config.yaml
n_layer: 12
d_model: 256
n_head: 2
n_kv_head: 2
head_dim: 128
d_mlp: 704
vocab_size: 8192
activation: "swiglu"
norm: "rmsnorm"
norm_place: "pre"
norm_eps: 1e-05
positions: "rope"
rope_base: 26400.0
rope_fraction: 0.5
qk_norm: false
attn_scale: 0.0884
bias: "none"
tie_embeddings: true
parallel_block: false
init: "normal"
init_std_qkv: 0.0254
init_std_o: 0.0
init_std_up: 0.0254
init_std_down: 0.0
optimizer: "soap_variant"
lr: 0.00352
lr_mult_o: 1.55
beta1: 0.95
beta2: 0.99
lr_head: 0.00593
warmup_steps: 200
schedule: "wsd"
decay_fraction: 0.751
decay_shape: "linear"
final_lr_fraction: 0.0
batch_tokens: 32768
seq_len: 512
doc_mask: true
train_tokens: 213000000
steps: 6501
dataset: "wikipedia_en"
Each number is 500 + 25 x the weight over its row's rms, rounded and kept within 0 to 999. Layers, rows and columns count from 0. Numbers have three digits each. The size before them is the row's rms in percent of the matrix's.

# layer 6 MLP gate, 704x256, rms 0.146, rows 610-681, columns 0-63
110:522486485563523475504534501500512504508424488507506470467481461504494489476495522489510500504510523521514504516515520486473486498484542506506556485518495447497543522479482475477530463553457504
096:516484487484495513504478519495513498500491493559506514480471555517515473538442488558512514472502517510523540489507483512524446505476518469507499496493486455519517503480505525491499526501463497
103:455484483539488492460507498489485510485472538490492477496530462484499484500526490494482522550485530478510521521508533502499454508524511496533502489516505541508486450497501484503512492483521481
096:473580524506457484530472503487486443513525514501467519455494521516482466492484514488521498512510515483513486513484478483483490503470503527522502506500465495545461496532533517488469494479534494
095:473513515479488486517527498526507501522474536496479512500491514500567440489508501507508496495517488490495525488464506495419509498489514559522536505535471475514498475482472524509507519520477539
092:531459505494517483489520498575471522510512514470516437520545500517494501496494485451493504505480492506524503494481497489470484519562510480531488504472474543506498509548465478524504501462498511
087:461519440528548446520489503497490496523563498463551538467535515506496502489519564528529501497487482539441502511493507476521495516514502473496490523509515454478497526509503483568524458513521525
097:501548498498549467511527511465491445455467468480430551485568515507522473488498501508513536488492484521511482496529475495502488559486456456532529501515501502503526466496492518506528500493506485
097:497504514478520474543497500482504491453458467513507472538535508523466502574522475470485508481564499470521526474507530462518520509520517513474474492478496495523524530512508479505514516461493488
094:514482544511464489470494485506519517518508495515484462481512510503484538472509457502495549454488532512522461509479505489517436530521486545509523496474495474533480475488512511477455481477514513
111:481489497511519490510500529578464493487439522530477511537494523450487514522492472543527531466520503488486490469557518488523460494462492485548526518485520461490533488512511493553495473506483472
116:513517496474510525501490488513531479487491446513519508511511506493547505483547503526535495485487499470471504503456490517537500505515481523464500508512478526477543511470489473512519481459514459
102:558534534495492507513484538500514520504512484538492472526525488535537499517490480504456540502488508501509481539511533464502488527501554498494481534463476487489501476503559531508492508537519503
096:516502521520468539503506462535497509491512510525488536480505460529479474492468501500521507479469484511460536526557510481517502487587469508507494478532449547491514467497517517483534502498480496
101:503492516468507485497555489489508518499528494513472481488561480548505497465459495483531487475508509436497516470522488479544513512499511490508496492518464514500511481502519446460500480499500492
100:489513519555523511495492442527503517502528534526514510464521484507493490503511530469492511475511503472509490421508455454480471478508506454525519456528511473476521477546514505504478509479509466
109:488507473488513469478502488545521540522520506483497479512474475486503501497501468489524538445517530515497467532480516481501494529521497482494516496470512487519532487499468496509487476451502507
101:523454461506523533481523493512505480485515500521471515512559493522516555498499511483465489500476553526514484518494470474519491482489514510504497506488422518512501522508560469497513535539508508
099:467475502452514510516527486525502499522470562512464483497541513554528470489507518463501502475492491509496485499493490482462492462514485479492522496516488497498517467513457462463526494462489484
091:497510490489506501509468472480497507493451505476497479486494456471517502478539514510483523474509491498528468476487510472504497490450498523514470520499490475508488549479469473523508514468485542
103:511487488493520494500501531507514466476477480505472549478513514506518507538478486494498513491453543512513516488511494499497503513495497477537512504519485515551490478482502465471496493519494494
104:484504499530534498508441482491526513494471518501528519484492472469489486487469489491498506466465481542504473467480499470542483504477543477522468519467484517519521482521480532508508512522448468
097:500504492487495542472518497478487520515472540552428472503544482525494514478535530517529467498483460460481467488508473484499512471482533510522487540456509520497524500502459498500468552457478476
087:550500525516455474529479474507477508518529496527514565498511482483541520521470498506529530489478503493489511466483447527528504457464531510483494500533480531485526528524531526499516467485521515
108:465573465555507522506525520478575526512513500506467491501552487550527499488525495506490450484551492482537475498455531513504477499524525515539485503542563490488510491512480496488482461501487529
103:476485489464522480485503494486512546481474490504528455488457500555482502525483554464484537464498476479512569493492455486509473480490496448462482488446475505504509455519526519504516497509460499
101:517467463500523488467544427525468533535474520502457468508523510486521503494525527501472501455461513465558484487496503453520530521471504502530508501514521522500481557485503549473531533498481525
090:553514463494511443500530522479546571529477468515463533502474498508464550464493498507527544490501543478536474494482496471521505517512457534518524518493459508489475502466519466477497465519544503
099:507479522489495504505485464486508524487476472515535516495513522508526549484498536528467489484476500502490487487494536547497496492465498504507525480552541507535504459519502479525514466484443503
097:474454563527508519507480521488524494502531540504513459477512490523524514511489478469536545462500489510465486463494515512474489527484508510506505579473491518529506489494514505466535502501504513
101:515482487500487483458504507517567515519484488494493491553510499516498470495491489518443498526507480477494493531489504484461526485529479518537544533477551488516532485477492497496479463508498474
091:514449498530537497493502473454514530529515495546505497545497479507481490498509484501496509519497465484505522456483476523526476418525498514495516493502482471488499516463500491466531547515512484
100:512504507492531468525475490507522516477525514520496456508526527485492509516534494457502491504503468474498507492504514475528525513542519495550525448504492474521499512481508536468470504531519534
114:526509422505536526537499480505459522494527492519481461486526458494495545524467467466511553505514492533514533522446509494481486489543521459510491468543518497521474507484516523511449533477487492
100:508488533507497481500452523503438500474490449461543515539506526509500485473509488494490539535503495525517468526481498475476488504517478499531483487438470479464494571521487508505495497488493520
082:494475550538536481519510492487450474452466505498518487492514453450474495512506491534513532483489503483497447474506526502503528563514517511468501518532545500470478462486466494490493505476512506
117:434463479502510508495499531524515482476486504485501469467527524488489501507498442530505526464511491496521488490514500510498470503534509513514441512482501497554544506492532509518487475519541514
093:543495502488488504493518439528521488517485494554515537497431504524546518546507502494502467527499476527511520537489461507509483498499485502549511470579525478526525554476491506539476495481456509
101:508488513489521487485505497508519515478521502491473482464546545545480519496496538458511465496465522450476541489459502521487451495506484519525479489487481529492525504518493511509530495552540566
102:478499525555502483489496485539496500503439518466548526532515495513516515468546497470511513503498474513459446525521515464478482536500514477514538487482436495486521483502545505500525470482508504
095:512489490516502486492452471479445508521505486470459493512515509511486507494480510519469541483512530523471484484524531555541499495476492530505493539515503496503524484493462493487514506488498450
097:541495490512491473531508479463503529518520515484490482534494532477471498516508483485502529468562555485501502482495501492518473497522471509499518482487498501456479516525507496497462487505479487
107:544526529506522465488466499483477479504536507493539484475532498519504474487490481472513494504535489533526513474490491525530501471542498498525493474524498485472514500509481512569517525498488541
104:514508486532478480516509496493503509512488469528486462511523507460524514519518534475476493467511485516496491536473484518505512548486525460514507526500472546499551487536473503523513508487504479
095:521446533484523494495505491490526478495555470473491446475475474496430516479500552474492547507460515495511510495486525531513464514450514509489526522490527521471511474457530475477519511543508555
098:470519509515502510501498521511512466523511473547508488520459514473490502556492500454503501486450480534490506484480464465496516478488511453511500486444506499518541509460520488473541511480479472
100:494501494472458506490531499484511451536493514500482494514501483455491519505518510489506504481529439507480490539505477482477523517483497498471524508497553440503485486487460485514492538495549548
105:494447456527519532481507494502558519509483477515474458452484526541529485518501517522446496511517506499518484495507548514517502491493534471531515500469528502545533496465483485490485520496519520
109:500508488494527503475508568524505513528490534517500480502531486499500534472507481517494505505515509516515479527519506477488484526514500516484424501515477524536520502507449488466498477486521498
109:503540477506494513491446478532456503475493504504490494549501519540491525536506452495503534495485508420508505499515493502503516524494494498482485495527435505493551514498496475529474538502488545
092:520498475511492520520468472507483464495524471506524520492513507504508479491476539530494462489464521545544499486497498522515536540497484514480557491498489507532504526495481452485491526466492548
088:508503518482484516509523485519493491437499507503543445510470488467493558482454477531546518485543524467517493459476527521524507493533516478474484485499442499531526446484497482515452482461471483
110:481488500529463515493505509518530499469521543465549474486493486492533497474530515509499509465511499474523510521468521516518502467482461493530474486498498513533533449530470458509533464468495502
101:453506538501447476501564532494531471505481488488502467527478502513497514439534567501487508504497516540508493483508430473499472483475499515554491496510505490516455493473496473502512464427469541
094:503499544526453502520469525495484507447534520476470418471536533508460480491481504483549501483482514487472545488487466487489522495469499454541509524487499533487483518504498477478509529527524504
096:488516516479524545511460559488487507562495477522484478501523503510514536455485469471479484487551475508495535449486519517498492511494517454483480514498475513507493480479536474471486531503485489
102:503517493502476528527489472530518490497509501530498493441483473519501506500495481514498508481491473520524539504464473498523486490471471529479506529478495471493496480503493447501490489538482536
106:519501504520505539474503476478494545481521458527533477525502492519459522473511522461548516500549510522482503469527503484458493498506514508497512484516476520502506544498517528510459518508449476
095:504478456505541480516495519495529485504516500487496535486493533498480467528522483509482509547466510520486480479500484413506510456466489471518494480499478499517504515485516536519500509502562507
094:506513487476456446502491481543501494480501496531514530487516527517504544505505504532520507462524503510514470479524514503523524494508485483479484497535504523489485459540512508494510543480517473
096:516486476497484506536509516486503503499430487493497522479521522482530540500523505490526540527491500472483504478476464534483508490539508515466487502546497462529481516494504492495496489488511498
101:478534519523466456484508492475503555454524492550480453501483516513485463468507529527543494475540520469511516486533505474481524493480506507473542525542481490524462549480484471485486541465491478
097:498540559524508535518515520494458485519486463521501493465506484471520500464500511501460511447457483527512516508489458515533464516516492514525503487505495499491432522532506477548485491500480524
087:528482516515498496506529446509493496528513498506483485495477522521544482527500440468484529507489488539528489485503527518468535479499467472498497548507485513509503483502489477485525501449520509
096:494476507510528508475498462504528497521505512493474488496513517514528480497506529501556476461500470513505489519496448479497496547457474483502482512482475493544532492536492517501528534490517479
099:497506514525493485489500495502537529531480504497462533445473521493556488505551508534513508473503492496540510420500501475489492515459515473523508484506469493556512488463535507465500536492519464
096:529506474530521449447470431543449541494520540498490521520514494476482500487526493503484510498449465536545492488480457481506506507477505494533511433552493570532538519558504477523479457516520523
091:530473561489468494495476474530488486499516482497502509503556518542510487522468463519515509491491486514502553523524498491521481499449485500475493470498506478537511520489444504524518488507467553
102:481497460473479515511479505445510509499511466484427504521493511528492462460523508503535476471510539483520524487466497516501462545504481500484519508498516542529527494503493506492457475517496483
090:478513487486515471487465493485524507511510512498493473556548473497478485529490490469467504533521525503497508548511473481511496521484496497529503520469432518457441510511514472479542527504506536
093:479504409548510536475517484543475528502491493496511499509461510493463473514500505502524471500469498469467478530543479462498509504496494460526505473477519487505519514490442510450490461509504510
096:524494496541510532503480503484484510497465496501481494473476493553453457525474471518498553530486474504483475504500508497544549502489484546497503487504499473509509505522515456523484546509489516
# layer 6 MLP up, 704x256, rms 0.149, rows 610-680, columns 0-63
104:510541535489481502479521498487517498460522480479484525522531535480511505485494502500514521471495495480486523511481480504524521495479504508504482519492541510510488532496496440511506539527461532
097:482533473471452536473513482493481512457459512482444518509448530501481459522486496486507546468497505470521507474504498517525480559516486509472503456483573467460500524473528465484517485500503542
103:490526481541491522530495499439492478500480550478510515475537475490523451521486498499517544483501491511536520512526492487457469544489512518527523472592478473494511502526499494517488497487507494
093:495480490517480471531521460492485476558452519489518528480492539484461464517464509463518481464513538499487478527519491488494466498490509527506493544540501505524429466520461515498498505485517476
096:479507502467495491492537473506501511507508498523477494498523513486524503509494445502468506517511500536492526514484522539499508479437494531576527464496476525517487487504502508481506522531485533
092:533514506526497449517502501521516514446479514480517467532491508497510487489526458487479521523482496503491517486505500526494477524485513490529523528543497501458502521503486474526491501496468510
079:485496480480474502469494523450497526490474496528452482485484484472552496515525468528496528476527532529520529489480460469541471499515484497497481497544507515511520490521527558441478498466489538
099:492490531513482521518501457463482476463505489515431523459539524476502503542506489494491543473501510489458473465516465505476483504494533487520500500508555497460523475489495534503501544494494512
095:503498507482506515522508506499511513506492463518478461489493496489512562468517486505533527511532493526526491506504519480532525477555517498465529503509519514516514521519497509475518508496469483
094:514510517471472466495496502538517493534444471511523489492500504488497488507506479536488493522485519507504488525458541483493520488455495479516483539445479472525522463453465532494513508483546508
096:486490511467515486503491496455496520475470518521457543506480528488486465479520502518502536472527493513524493535518474479485494549479497537497503493475488508465474479579522520482522543499440531
111:483498481543455503528503503474510507505512508494515494518496510503510494508506485522510481529534458494478482473530493491475486490536479476518484491492489479520490484515484518553526496498470530
100:533516441506486502444495468525507514502489510472493519531543508539524491498500520490514504495474487505485480507522516463489468488526494454524492488497481453507510459548479509442453534510514492
095:498541549502505539481469530486546516546483512508509452487523475486483518471514506503465482440514481467482512486531503505501508484559506470460536518498499508500509476466487518529498498533517502
101:493499503491485525502486498467457534489523504529506513516515561514529486449481471497473436510481502451465525480467467482515518505528517454535508502473553539510503504555500474492509505533511509
095:516484501499496497492519509488486514518477541523514505484493516519514502486523510487446491460497535535466469543504510518464479505504511481478469518499509489503519498448484551454550484458506505
101:500459504513509489493492478485502522510537497497492536477499467479467514512519491505482455537529470487491506462477476500505544503451513492455515520513510518504526478475526503476514525557544487
102:494542527462466514498476512529473553522499518506438480484479457527530457502498486547558535473471523535494452537508508501480495487510480492482505471517474502500444478457468545512499529489500513
089:522461495497490516524534509457488521490500527512509535520521498487498525515485531493478482511517536505510530506486549471466511490528543514491444532509550515526499506513474560540478547538516496
090:518528480540545499525519503504521499507520498485491490478476536495499501467550537499504467473522494526526546514472495489501473486483525481480521472497546506525508478481486469526488487498458519
103:493502522493487507488494496511532496492505474493530491524505476508533471470530526481476496509500488480464540527508498554494491512534504515526487510486473452474486452535459531492526534558533505
105:498498446510501510523504520530494548460503507520492495546472431468473488538500506505475538490490495521511498463540520528489442486479510521487472500498496486489495470502501520493481495484509464
095:483513501531473496534493487507482521544505483465486498493478476450515484481480510508475463539526475507486503467483537472507466515519487540465501492505482512502505531512517548520483515520511510
089:523511552508540464484506535483481508486511504498473506498477464478484449473499484507494476492528481477509484489509514541438504482532482486500497494443481473508478500536523542524524536496459450
100:543506499481510516508492523471489501501463535473527528423481522496555473538524495529545482524536496466497522461544488516472509500494513477467516532519550514480509477501469487481506518503498511
101:460542484439503455455507465553492502509502479507527527499464458496523487461519507524500556492472522496506505474509513520502507536469485539451450483468527501540479516489488534480470543483507544
102:537498520465503494520527509546507519530517500450468498545504504479503581495507511484570480549541514540472465464489480500486516490551508512452477448529524469517498490499520499479526489470445494
094:487532511465493520514512486506494446475483496506487520474486487537465500479491492519475503508514524481454467516499517547521502506484518480548507531497471507511511562461473456495524494486462471
098:509459516476531503481489546455501521551490458492470514482503489522535568493497481517487464449509507504486487514512511461511519518561469532486507435482527469525505503508499527535511497531481560
091:508506484529531506545498467506525468525500522497500495497486478528512531444517460475551524461476471516511480518490504442480522514530521524498500503487513525520489509556525504490527499516486511
097:524492520482465533541504495496461476507529498479507503497509528492498474530494563501533464501475506495495485481525492545475477533516516493465466458498508491510453488523505496506552482485508533
087:506532502520497470509501524515509505535545493549520493493547490520512497495466522493556533548477493513499476466506503529487512455503471486490486548523463499509504518485469505488485556507503464
096:493431539555477460509492493513490513492467472516514514503489549492504521467529496467456503451510501501466492523500486490452460525523513480502503513473512534499536538548501534471522470515488491
106:533497501514518498473456457470474468493545497521492541482467488528482568525485478505514515494507487515489512495456529503508455495508507502492503566501507535502504513526454523527497503476450461
095:522501455481519500493519469460494468515497522500483529522504490506516535532501513462514484473486498471491474470527517520490495495449527533479496505487486475523479525515541502495532538503509545
084:508487525463529503524486464503514496452510515476540506501497468469484520485479507524460505482502471504492498482518529497477444508528500481499505513531475503498480478523515535460524481481475478
109:491496447464499476513525495504507498542533503510496507487524529526485469504538470519465501537488488491461514480532459525486517501547509456495468464511492542493538511473500457464460506481559516
097:517485484499526474477484523480500518478477515522484493492561506491489513460530485487506514527477532536514500453501528469511494504480533482479488470459507447468532537528486509463513467485511523
099:534454489506502485512521461467504493518533514465560497518524466509507540521515489534514460509548519535507510498498496463457535506460507497499497480461485444509496512543532487501476524479496491
108:466481528488532497475518474524467487512504490524504500523522505467485536494540547482494549457451465530509482504567485496516510503495479467539487514493500477545498502509488488466523506469462504
096:508519481525484510471486513465535434466499479528496504493514499481499557540503496515490491476508525501508504501490470493485517509473483507545490487522494486518510520474535518513551540491443526
095:512493516459515474458473530530489542516503489475477498532547496494512476512487487482500446518498480508496511509508508512534580511501524502489515459493509493486502507454481509519486459466486473
102:476499489478485496511492499551524521525510477490465483488433509458472555528524497484457497484467497472475525517518498433519483519488497555502526521478479518531516482493558523455502503508500492
096:497445536490527463512480466492505518554529477486516558508485507475499507512493506474516497537497508507531526472493530503532493506524467499577497507521523517517479525499532500494485511523505483
098:483540521514524493506493496529517496455486500464482523481533489526516508500556524523535509530491470511478523474535518507493512473516506512519488478530534502499493517535498490520542501469462461
095:493517507510525461484472492489496541514510515521512478501480490496462474549510535494553506507514508530464489548475491492508467486480497444500529520535523497528492512497504502499507500481527496
101:496514515516496501533503476529512555530501477499498542532513467444485496502477488510503495502499502515507467483487492492564494497485523508456493441502490526479525486514505505454525480491520448
115:486504483505499447492489502502498483548506473515490476470501482555455536525500484515539481493516470486515509495499496472482524499515499525493488522462441463487532431520535494493515445508518478
108:473481503479509509483490480498469508451499507508511507464491516520513475499496534516463510506572502492477489514457511556486553522511501505535438484517466454512536487515518499517528486495479525
105:533544482494501492502481498522483501480470519465503496534515455527508491491510525491476534544503529458553506475506507473535470496507528461506481519496516555501492501527478539479514501505482539
097:497445483513528460513555482507516509510501547474498513461522479509523509484536503505477506520465459474450529507544493457504528483515497521508485535498536535503521473481467504551470487518509503
092:502505502481514505499506503501496494479502484489482439487504503500506518433500473478498496501527497521474485465493515482504492548504480483486499537478486530524497517482520498543498508493463512
115:502531508447479492499501516527475504497463478497480523485516531499499518532512486505545468528484448482471523477460470502492488500534494504519502488532501472495491510512509477506515460527516521
100:494526459492448505461481464523494477512473462495566544491507473502514493466504489487504497491520557552488505491496534476528482498496481547470509439472491466510516482512517541506481498515498477
090:484513553502540491497529490488463459539510506489529532492499473517508502512494505493481463500511507522481550514508501449478482518519469546493506481513490484525481496509525550517482477526448479
100:520494482504470514505584515480487477513529492487543492492468499511485507467518487496471509577476490534481471500487478526558500465510529529510463471512466464482472509487482475498500502534552544
107:489504493528526529493475479535471484470494532495445459510494528481520436472495533518519463493488499495524512486469502495496498481464508491463497503497495495542487487478490518502541504468440510
109:468524521464538545491520539513460500482513517520510503475515461518480513476458512435532533521491515489515485535512500467458487503501503513505507469536533453473504529491519529459519503517489502
097:466476519481524492461514516482538466494512541519480498451490503517479499536539499467459505517505471526526473495449478529504466442490519495494490507507504518470535514507514567506493479512464517
095:521489489517516488491520501519473542492522541543460534503494533471527502476541495513489531463491515510499526459495495473427479511513422461514504492499542449530529504535493484468486539481515506
093:516458538529504515509470549497519445487481481491490470487489526502518480482516515523509476514502475516451441481487502518532495463504505504530484466506503501506528494546487556549470505484501465
100:490506501514503490521492531462438493524508508514498532536560491516474491525517541505480484484529488521513490493509554565510526521514512491509503550461532524484462471498553473509531555441494484
101:488523548491531475509455498536502561498559522551461459545502490526475512440498485453577492534539523501460499547518548506522462511507499522502545465522503515503493497502499510462504461485463479
088:480512540479489517503460475516524540473529542465462488496504490475465529493485547531504498508511516490512528517496478484524464490457494495474530477504528505470499498485455453513549478545472472
094:505484493447509486479495501519496505558453511492502450469467480540531496474489440438480504508510458508512440493492524494505492525458510486505431541497515504483532494526505480477493489479536488
101:516510496524480498512495491497475561517504518495523505507489488505569502478487506515491476514508489492465558467557479502539516490484492468511486518507491487536507491515452510507483495494502478
085:500488521527493447424475489541490534504497531541502482502542491505514505488488489493518504525414482517508504493479489494478532444487507482523504474500493552503497491529510501481475450464536531
091:475485505483489512518534488520496509479464490463505480501481509451496477448481477479464503496470495547531461472456476504490499509500505486479505497522529512475492464469471479485497483466501491
103:525495524477483493468472505463520488496471465494461499542474500521506505476498494489482505490506503510542481492512517489478477519545477522492467446539500504529492518428508528447497462512498509
091:513481499522497543549471504468516539468524502480519512515508485497485418496499491490470533483502498533470476506516490492488502518509505462477520517525481475510481481552474524535520472493494493
099:533470508506504527475490503504491491500523556492404479510491466498481528489519494491549498505557540496509513509508532524473539523482488534491508533515460495555495536522519562508478531478528474
# layer 6 MLP down (transposed), 704x256, rms 0.135, rows 610-680, columns 0-63
106:501499525514511480433499469499501512490532500455541491517473462503489499494541517510535459480496474487509519501528484493485555487499472530496486529457533546514493538527497449497494520529505469
102:492514515505520527472487489542506514500508546506457512467430479511515505508511495482503500484493526493502500520533487511472512488525498545486464496503511528465512506502509517501503444519461536
104:517473476519547523467496521496511528537531517512478490502558531490472493465515465500468524506504505494494468503467503475512538537541465485495447487511498535475498468472503518534507497492478495
100:452537492510544523497508464550520429440486522546485502508428515507573516490495517495553511449483491558502510537509451508478527504518482526507490527553501504486511518512506482515484503489481503
094:503528471460492513487484500524513481512511465519497490541533507531558505484511480482552514557510518509496490553491569497514448451485514487506474498495513498471529499500487498495521472472516493
098:513487449491463491511501508520489567556480507499504441478526508483501520511498481470455518534528510501493521500463526475563466519504505517504506485487515530512506490490445501528522505489541503
092:491561512518486452524505488473499496523528500485528540506513515534535482499530517483467494531500497528486484512512518456495487493490464515475419489495510506551505489503492495569510493517535506
104:498497537510534512534492531511527501492490510521560491496495482467521470490481502532502503480529493514500528515440478503491508500522465512470552504517512506525477523496534495524544496512537505
096:515492478498471483518505532521460501512490529490508534527528536460487453460475492521462506492546553433492520509484504488489519522461480532491491481478487499497500552496495510487511490480519504
096:506492502520467500458493476457514506491467483491519467496518529478531510496518495517460471512530495463520546456550497480515510540521511466523514535462484524523511463547526466494507534523488507
106:482535517508491517515469515511485515506519487413448488516520508503509469473548494470472519505471469494550473466502482536516484494504447517511492510459492490502498520531515500498481481505523498
102:489514482481466517529491507544474484511484498484469492511508482479481454523445513510528514477495511560532506519515530466521478514527502487520463535489467481542492518509486491483546491511475499
101:496498465513517479518470535495513503488501473502475534515453504537511496494511505523505504491506504453469484514462497462462500522471539471460514471509539498487484521498497508503490483518531484
090:512479441511498503511496507475518468475518509522524466523477492487512542511510480515460528528471509466518516526480509546531513534494512477464520475515488461500506511484480491480460518536475490
096:470507534491482522548501520525490473541482496494504494510457499493502501482505471511493511484513479526502496508522479529508514511476533534497499460511506518497478482499497494519508455452464503
098:497493510476511545471505521471479476483474528460497489490514532469468482471494495497464508487501510498543508479508496498507526541507458518484550481500477539480491573468496513528453527476479485
099:472486457442554513449511474498487584502528525481504501507513486531461489504541485473482501500522541501467502504516490506486512477514510477493509515493483507507511463485458504551470518463520507
105:426556532498486513503500499508508534504550514489501536506497499468476518493475535434541507497521521515482482483543526499512497520492524472519525487503538504529488531555504515491497509557505515
098:510496492497456507498518469488520482521519502530512520508498528520520522526480531522509457508501478505536470470474492525485462486517501514518482511482507510546493506532498518513512541505546489
092:492487527493514505511510444508500489507473488500488480526537518486497519513533536518491469440474511547533471490512462428495513443473499469502521521517510492447506507540482507452489527472505464
104:477543498522525491453489518477490473520506512453480527468511520547491508488441510554498494475494476474489489507508488500528565519491498511457526512515471486502526480482526461525481509456488492
095:511485482459506501512533516497512520494498447501516499510529530455496490518481483522510506509516544451517503504470495547497485535482485506496546544482541520521481559494498507491549510504524506
098:479458439481470475513509490476541534483471447500484497548475502472472504523510498475471490481471524509483519532511511493465467513461480495532493533496536532508483477418519519541472527508560464
097:480501476524474505489479535445519504507538518486482459503485488501474511513477535508530467517502513540469504534514494524527480514537451470534439449499527521484504509533515522530515546449494526
103:522459473480475532538470491517485497475475470491533470453544543420461523525471479510506521524499488516520544495500478539478521523473525505489524508517532500501483493494483506500538538506533433
102:524500483495503468505544477528487495544538524530495468491550542471505500517484492530479524503498490532504508475498538520543504501504476468576483505505504467527511497493428497485517480508485532
103:509485480489533498490525488473511489487483517499465528519478514490470530522511491487567505512519470498500477516443513531476495488498528531501470507541478466529481476496483500497535541511518517
096:492487474523512466507512469483496467561504496485516502508466513471494461510493544491496507511502530470555490512463475536502531524512503531509544529482507506551458541469544500523506476476508455
102:487502553499505518542516518484473486505504504472506513520498484501523489479517520509482528495471460506488481510498520485527522497491486476496461463487529480514569504461502465522490531540538528
101:484505474509526493497524450497511501485525508452561504536489507478486502467461430496511531522525500471488459478530480506461479476518495514465477536551490491515514506501523527484503467541510537
107:518547465472467508480524513516460461549540500531499521489489494509506547474501480538538490497481502473507518503473414498502488522516524513515464466449540479528492492518489505477539454496485527
094:503471508519470528496527506493481509501489529437461506513502461494491517504479491538507496524504452432509491513529469512504508545547463491535491477495495475489508434500476497509507507506508517
103:506516496492448491480492508490507527449509494491491497449478528510505514496594498514498515457527497516517474488487500514468497498520512490511497494516523512505499553478515511486486507511512460
103:491486490490485496493498522494522496473501472506503518514497512490493520535494519537482539478494475507552502526521518503493495498471486515505502478489492480475514533521523510561505490481532510
104:462515486504519509521570505528506485520509524523467486495527500477491523528473535473512540461485498483476514530489475522523544492491463514503457491514512501517542509469537464496483502495496485
092:513490492480445481490490520506490530516517493487499536510519475540457506492497514509488469491511496482501459520516490453500518487485489518514525549477521503486517531498502469510451506453502428
105:535480545532529521530475508531481483465529515487518482476505491487554503509488516518533512471488518514503484502510491513532484482497479517454524536503491487501464451501544551493519505535522515
095:500511493515528528519506495504502502494505518521497523521502497517508466516480542500473443516503442473507527541466489521461457503519526514550489500530468480493440458476503492478466522507519466
101:509523494513503465477490517521489462482510521498521512511503495541523503510503450555515479516522501493526511497497492532517512505526475461524509477522478536502508464490515503490524444495502527
109:492496507489505549503486462497501500516454501529459455527528501561492506475501475490463510472456486453492479508523487484500509515474515536450498476443514496505539495506495491494490469515500504
101:520501455471496508504487466509531472485552506458484552498544485489518540512515457508475545495495465509499467551511525465486529492485481482521489478492472494552511546519475462530519461485539494
096:527516538507478492472520477499461491525480494477505508494466531522513524505469522525491545517523513489523534492447475520467515523492533474450496501506464474504475545455472471502483513470469507
101:542473535508511470498494467499463485493527497533475488505508479507539471465541465483530472500487483509507491515531477540508487489508475498503525511525529490475520505515494492558520503475508526
103:491463485501482505479496488474513523559514497472503491524538488491475491496502519483501500475500474529515518461490516489543504479553534526504510518480513488490507517493502456504519488533507498
109:479525513522468517487511508503518485524441499494485487468517432478526483450505558544513502471491494483514478520505535502493478460459492523466447511478491513498449503487466464491496540511481501
097:465530508514518531476512570468498492541487469471461480494472479479524513501510482450462515497493485464518515569533506515462465515476513469560517517470483489474482528496525485522563509461498479
101:465499521440467484500550481465540487474490535489503484459485542514495460510506495468520487490501468464494521504496498511501487510470485512468502512483522502531477536502533507468462469495503528
108:542539480475496511526523498488516526496487498498507519494498491523437513497480486459559527498530516484488545520495509537500473485546496521500507502482479493526493436485496473531503503517490525
105:444494487505475514510531511521514487444500512535505510473505509433510458507511501499505489493472471507475480538498459520499500526507504525508492529482450495478504531547474506495514532479515466
107:504474510523513499498496512522540510472558538474491484469458509449509517480534433477530533510528541474501505521506506485467486446509469493500491526491486543535470480489506495503488470489502483
098:488498509509513435543563466497501529476501462435494477504527529479508487466562456478444484487482568471472559472502530462526510519475500491504469476503520467512449521495539519519539508444476519
102:484490519461514532434515522434504490484472473537516510505494487493491469496512505523484505522503514453470532504480536539472549542459522537514503460510479468480515506505465520494499476474473513
111:479483513491475470545514510526495513518461502502473457502491509518521501535477503514538497483552502537498547506467552529501508478492483508517499501440527484499484492517498539505503497506455537
103:479513492511478495497498523498530494510495498531503468491485522524534504530513506487520480548487502541466511476558508527539550458517509503494517471477502489513512522516495555503520477493512496
102:445498521472458475496505488514455483514517501529494483457490473513495524510504490550478519527495484532468534469474503468556468507531503519487530471490486528535519507503505495512514474485455507
101:509488496491518485501558522507492537488493489539487520504482433459553501500478488500500520510521484509501498506495476494501517466503479470480522528469492505490469506533518502530502477468479509
109:505518525481496522508496483491498454494509450527535493515501492464450513483477445498536493517526505519518521528476484521496526515499513517480504491521517499497486529500510517446487462530491523
105:483524469468558540502481534474536506523493502473535521467467519511491545480523572525469491461472513462517517509509494503563550514484536497531533463462487471519477510524503478502497424512507484
099:509526498484491510503452524482502487487467502503460530521536476474466519540451533483507521475494481534472467503484519506489498489517530497550466488506499490487539513541498521537481573483472516
099:470500468530508486430510497488501481483498513526488503499495505505466515492558518557533510535493493475496529507497497457471450492515518502521506524519508524506524527542539497465535535529504503
103:495510489502503553526491549494446500498496495525510473514503487495498507482474523481509502502535497495522494474493502470506527539469505513494499474541499496536473510457475495517540548454489462
107:515507517519507503477485496470509486474480523491495502496479532498526535509507515498466516454489492524459492473522524481511480525522519518495474551457514522460501518526499460515521529485518467
093:488456449480546530520516494531493522505507488451475512449519513474489519496481542492487477480484526508471511494499519514450537504491465524512478534476475470517516508490508539548487491485544487
093:470524512474470547479515517475454516504495486486518531443495508469517485500516472493487529487505498495519488506460467480502464476547508559473530431502499508495494510515491499494505526508496471
094:554476534494490492446492479423488451539545500554508487492531467476526502518521495524483472531499529512498491488489517508497491500463493524484519528540504492511499456451505512556483520495495473
105:494513457536487481542490500495493489426503506431536522491469521477479504513494465472474512477532488513497519537510506499469473502450495488505505500524442526510528491517501473512505456474452509
099:502507528470490511485511500466515539467486520524503501529472448509505516540532496455541480493471510505512512518517498466473477506449556507525505560559497478515483464510528495468444464544479505
096:506531499507538524524498460493479523530504451449500514505502537520545529493447513455468517498532504452508502470489523529545514546473509471486495475513510468496495483484497507547454511450475521
096:552495517533456505486466475486522492495552507524511485485528468475464522498504506500500444463495504546526483497555480439499505519521504480542524546500515518505502467537526477488506486478552499
095:507471512486507490512481510521549476532506489513502473498496478454492480477498470533503506471490510518517467524474496485442509522491509492494493470470484515554522446500510500446496469544505515
089:476511484508546473508559506484484505483463524491501485472528534534495523493478492487518512526476481525504489482494516543556460537536504501492498515496498483479495511497532525497501532488449481